Each number is 128 + 24 x the weight over its row's rms, rounded and kept within 0 to 255. Layers, rows and columns count from 0. Numbers have three digits each. The size before them is the row's rms in percent of the matrix's.

# layer 13 MLP gate, 320x128, rms 0.206, rows 192-319, columns 32-63
099:091121159141119149093137160126101092145167123121122105123126105108122110166167137132115139108170
102:131079132141141104113127155127173110114098173157162086109127119182118068150148152110119111146161
108:172121131118130107124139166122095156097107109128146123168150106140118132099142116114135130151090
100:140138132158142093124146152132102170135116138117144120152105157123118122144163083112091159155086
101:167118173122148118128163095123105134139167084143141114116139178138125128164148137121116101118117
099:149098114138103120149128095100144107198140154139144164139100103139110086084154094146130109130096
099:128150151132113112144148173138136125092105129142148096112137146108158123102107085060131102151132
103:160096107067113108113158108154105146108098139118108124115125134130139135141127183087141122175152
098:122147103151168160082109147133109146107116162157138127147091152126160147140129119088137142144118
093:094120119112136125122097159111155115170139153113114120177147155125155116115131141157152125103091
091:115107179137126164132176096120087123126108134102140138135155126097133115126131170134158139102147
100:087077129135116140136099100150108128124159148153133128142142139097120190156128121120114135157131
095:102135138149086144135109098098120093109129135112124110157103121107114127091127131154161112137140
103:103111146148141121175137120149131142157114168140117155120083122128100101106130139068120123123158
115:148143138157144131137114148125161119161114177115138101151128116106127164096130137140151169109117
098:117112136085192127087142099136143123130151110120127130162144095137153107124140132123120129138127
101:125140138135094186118125113110107122110110139132175133110135100182124103128152118088111094124124
093:102131082116120147132093129125152155106169146105122076178115133098098103094152129144091152152114
110:168165131125125153117104144168114143153135130182113130144082115133157134104125097109150102127120
092:130135122112147078099119161127116149175102104077149150145120091157119110147124103135154111150145
099:147127118135144127140118097096125112143139146127157157154146137150148137122119093144176102124096
102:140094117115166158131127110118122148102117115117125118160122142151110160073148110141072100113100
103:136085125075135107091114126122105155139100142139144120133139161081166166105115166136091104096098
109:131134133143101142146148141129118144148114117138122144096118135121134139130133068123187169150140
100:166159127129126149098147117138115156151099094116108091179156137111160132119113131105130102142163
092:123129128171099145126141151124140156145135177121128125126095073137138114088109162170126167134103
103:105116111173108110127148132155095147106129148158154108129062141124146159138145135158153128098121
097:113083126098107095115134100167081114147086159176125144158155125121129123152120118091101102143154
101:134136141152128147113165139114114181093159108124148141104150095127164111112112100113129123166153
091:099106144134110107107134142150113130098103132117110117172123100076144105085144095133153098123123
101:111147133116146108148147140127123166129140110153129158122099083118135183144112156100134090101146
104:150143171129156113112156115122155114141125163143123094135122105127132094111098108100120126116087
099:090102152135167104143102110121105119144162180144117147080118106115080146092113111145110101079146
074:098138111102150135143138131124134180187085116088117098099154103143126076165083137096149127103120
094:128148138153137142132112102142092153155133141135133137162159081141142118150162138087077089128134
102:149116106168129180102159180152097123093093130095129125152135169123145131126104128108155143140129
101:130149144136094115154146148121169187150108144098115137173165124128165062149096107111128154144135
111:124140161113152174137122124141156117101096131122132096112148120112086090133154097151107129142116
107:117062183163073154119129130113128132143126191092112112142101125136127167145146150114114129187163
101:093139159119125157130093139129129121158158102078134094158165159113093149176095106144123081141141
105:099096125142099101145126097134072114145116129125120134157142135164074123136161128129121158162158
100:109076133135138134117122122105120147096129093133113102114135169117120165111177127104140108120144
098:125132153115104124127103118142119118153081123089162144125149117129154126120165086137116120187133
106:094114099166119135137141131101127173095132115120137062106130097129131136149162105151138105164140
096:135128164126172165124093115157136104160139167081118106122141110138149130146106154153116109171151
101:105079109147163159157129135136119125094146103131169145063062133119128149144105093152129144113122
102:127154105137099114105169130096107160172160108114143122130168163190118112106158133095107136160156
092:086128114090136167140132127152121113125137144146129145132157173123157142124134110114089187097123
102:092138121120122168103124126091168154105105097134138093143119125138104122111139126178107097145140
100:116111122135125139127117129120142133104140109121081076150089122145143107129122124134170170150121
104:116179077122109129118119144162113143122193138130138152124177123158157097127167132114127159135158
101:168142136086130126104137171112163139148144156113148108172163133119163142129118099091114131153109
103:141111142122120124121170139164102083119118126105111131138107159114153149115167129168108109098134
104:139140161120118106145107156096144162134146158113146081132127144110100126159128151133113193150113
095:107096098107137092136079143158128163087075129148148107131117175122135120151098141099144126109125
096:117122115117142158107117124139166152133150151134158159077126076157146098109095128104126120147138
104:119123124126141155147115174127156115179115155118132095134118124133156145128156130114132102112125
090:129123161152108134129143102186164110132094110129127117107141131119152150131145136140098147129107
117:120115160159121125147083111089136183140100153143096148185120131115152154093161154161122149099130
104:134099112115136098109108123133098165105127134137142111162102118130148144125122114148138147107128
091:104128150090128145116109131105108081163103151129171138147136121138135146157110126129119093113155
096:121144113115156114117137104143113150115130140143134149160138101127109146191139145165106096130126
086:106082103097153156096122114117132110142102123138138126161146133187124144114142151111130085104119
100:109148138122140162131158128144157159148098125123118091117104126119109101127146141137099140117135
102:121094151113162104130101124139139120091142106153132129141101104153098146079118101160119109134153
101:129144096157138133113101166114137091142119133098170122130097108079167128122110139129170127109152
101:137142137123179122140095144094136101113134129161130117156108117127142134150092091126143151100111
103:142113129089090115109197130088136099144137119128147136114122076153142166148150115132134166109154
099:124087152106120160139142173120110134123134185136144140138167099138153105103093127128085134116133
097:153135122129127122143099115141142143091148110147072182159126142113126112160129125093097156130154
099:119114153098112139127097132141125171125122181135179088127159101113143130139112152125139112093134
101:107104119154113122159143130125137149141168123131168158142147140177114106154134100124154088109110
101:147153136115137162148152154118187111104146106113124077191129087104095115156153116144124127139138
104:112095152130147108101095184131124121119156075152173105139091107149121135088161106103149102143116
098:138131134190109135144093156160101145122127115134156127129126116122097122132126128108095132070140
095:107110168095147145128152113116133121120130082108111155175110107131121149135105111087158112097149
107:138110146138180086127107152145111157109149134110151118115156121099149113118123132140127112114116
103:121097139112112179081129110130116114152137136079153102122110098154132152142138147095106126121171
100:167116089140111135125121133114135157130124111169122146117114103107144098176166061128099119134089
103:116151165149114138128147130159158126165181098132161148145175126168143074111132128141138113088123
105:118170140155117153184122115123104123113160123104141108145155136099089103126161147101071135152187
091:160102149133097135136110163133109097149124117140120119140114154122135130157102134111140138132146
104:128124160145141123126148156139137114116148091106119165120120113133106105140090132133157129120172
105:129103105170113095135111132110152120114114134111091098141094134084129159088130134156104166192078
087:136130133112124154066164062118086140090112094175163113131148112130150124108117143108139117188173
103:136140162178072131105125133119120132122114089093174131151134150133074142108124144149125126081145
100:131127134147077091125082103107076174132115137127105098177147122115118101141107103091107161106110
101:168138154143105082146102139101133119135123181135076120127116138091134121155143157082092158140128
098:138108086151096102110120109145091115127084115143132071177104096112132140111134119156132123136082
109:120158152132114158108134090110126097136122126098149140091116105154124154144122178166097125143172
101:177139149096097137144176134138118129130142150162104139152119110104149087112131082144096129117097
103:120104157120109127134117095132126113131093141118124140134103106103143108165159104124169104125116
094:167085130099122163165156108140178137151121095137163100100130154091146095167148120176103148119158
097:109100146104103128079130104149132131154107123166141141143100150125168164155116136116093139123129
099:151087125138125153152137117139104105129117112160140122122123119130126149121135125109138102138136
101:147121148158103141165091126099095118114131136173126117127160105155080154143167115119155111147124
103:134139150132139136128107146091074133099162099128136147138067111130127141117103113130124113152118
106:132113151116121126117132152149136172099138151105110131138068100122149165140156136141140099119122
104:137079123161099096102085165123134121139123164153129120151136113073154146059142118141122178121100
100:155163165146143125099100106102146102155118123153104134116168161135142104119141099106143148112129
099:143117136112128106072127144093145056099108099112151125148099153182144148162136141122124143129119
099:093118127147145120143108105155151108126143133139197115127113149125165142140121125124107155128109
095:111129123077133130135148118121070141126141131167153129114130117177106103108121119089112127156143
097:142124108106091121129117131166165112118102111085154122161137116130105152153119145112132168111141
096:124104136100193118139126138099121183084108126140135155148168116118134142160118136126134091120101
110:130110118163134088136159130127115119168170157103110138155124161120135106121134119138177126157123
101:146174135109117122101091094117114097140098099104139110160156129147132089123138142122114095147152
105:160115112144122162134131157117129084139100115137139098132131097111117181162132130152134142142136
097:137099140136110114154107163114105156121143101111125093105097103094111152130152171160105069123144
094:134131164107107070175157132080148146186170155130101138096140137136135111104112107130120151127119
101:143128135104151116143095120104121134116096114130163105136155148158135117113154174103109185142091
095:104106111100123085109098089136149157141133119107106148157122168111152163103084110124127138111157
100:121139164166098103111140109113098145120137092135114142161147146174127087133167136081110134135166
098:100090155122101135136091110125095141179145122140126132114116159120112125156158127114103106144102
094:162162138142137127146130115119124140141125109140089080141104155102118103118161138152125087152135
094:185162105114134146143176180112141125147128096095153133134143150130160146151140137122147139133145
103:102156134112149126134142135170122104121134152151115108131144092138098133119121105117103154114153
094:094170162117103133132141147099117153145142112156145141122106110104140117128124136124162156169101
091:129158133122111146125143179171125162128160133142134095106138164101152078095172145120092146116124
099:102106180142149151143138163062156112134123116123136102132113114143113135111125124118154088118130
098:157110091165106128149132163145150117108149124149149111105126089131077097093153121115174133168136
097:152115125097129113076172141119134081141117128159173128105171114138077110115096072112106125152137
096:104077136172123134129164074138141122140122114101143100153158095110140107096122121082104088149158
098:154117177164138154147135111149123150112129129129151115145154163155115140129127131134135118086127
094:151109114140174143094140143134126117109101118149137142119111166156107134144149134150162149089141
097:097125128178132128162139130159104114119138104134154137142124150113143119123079087120118110130134
099:143130144115117114094125157121115118151128094143161130201135135117157117125105134143151107148126
097:165094139145111121118158130129154104153157149137168144092132140116128175114101121149112085103104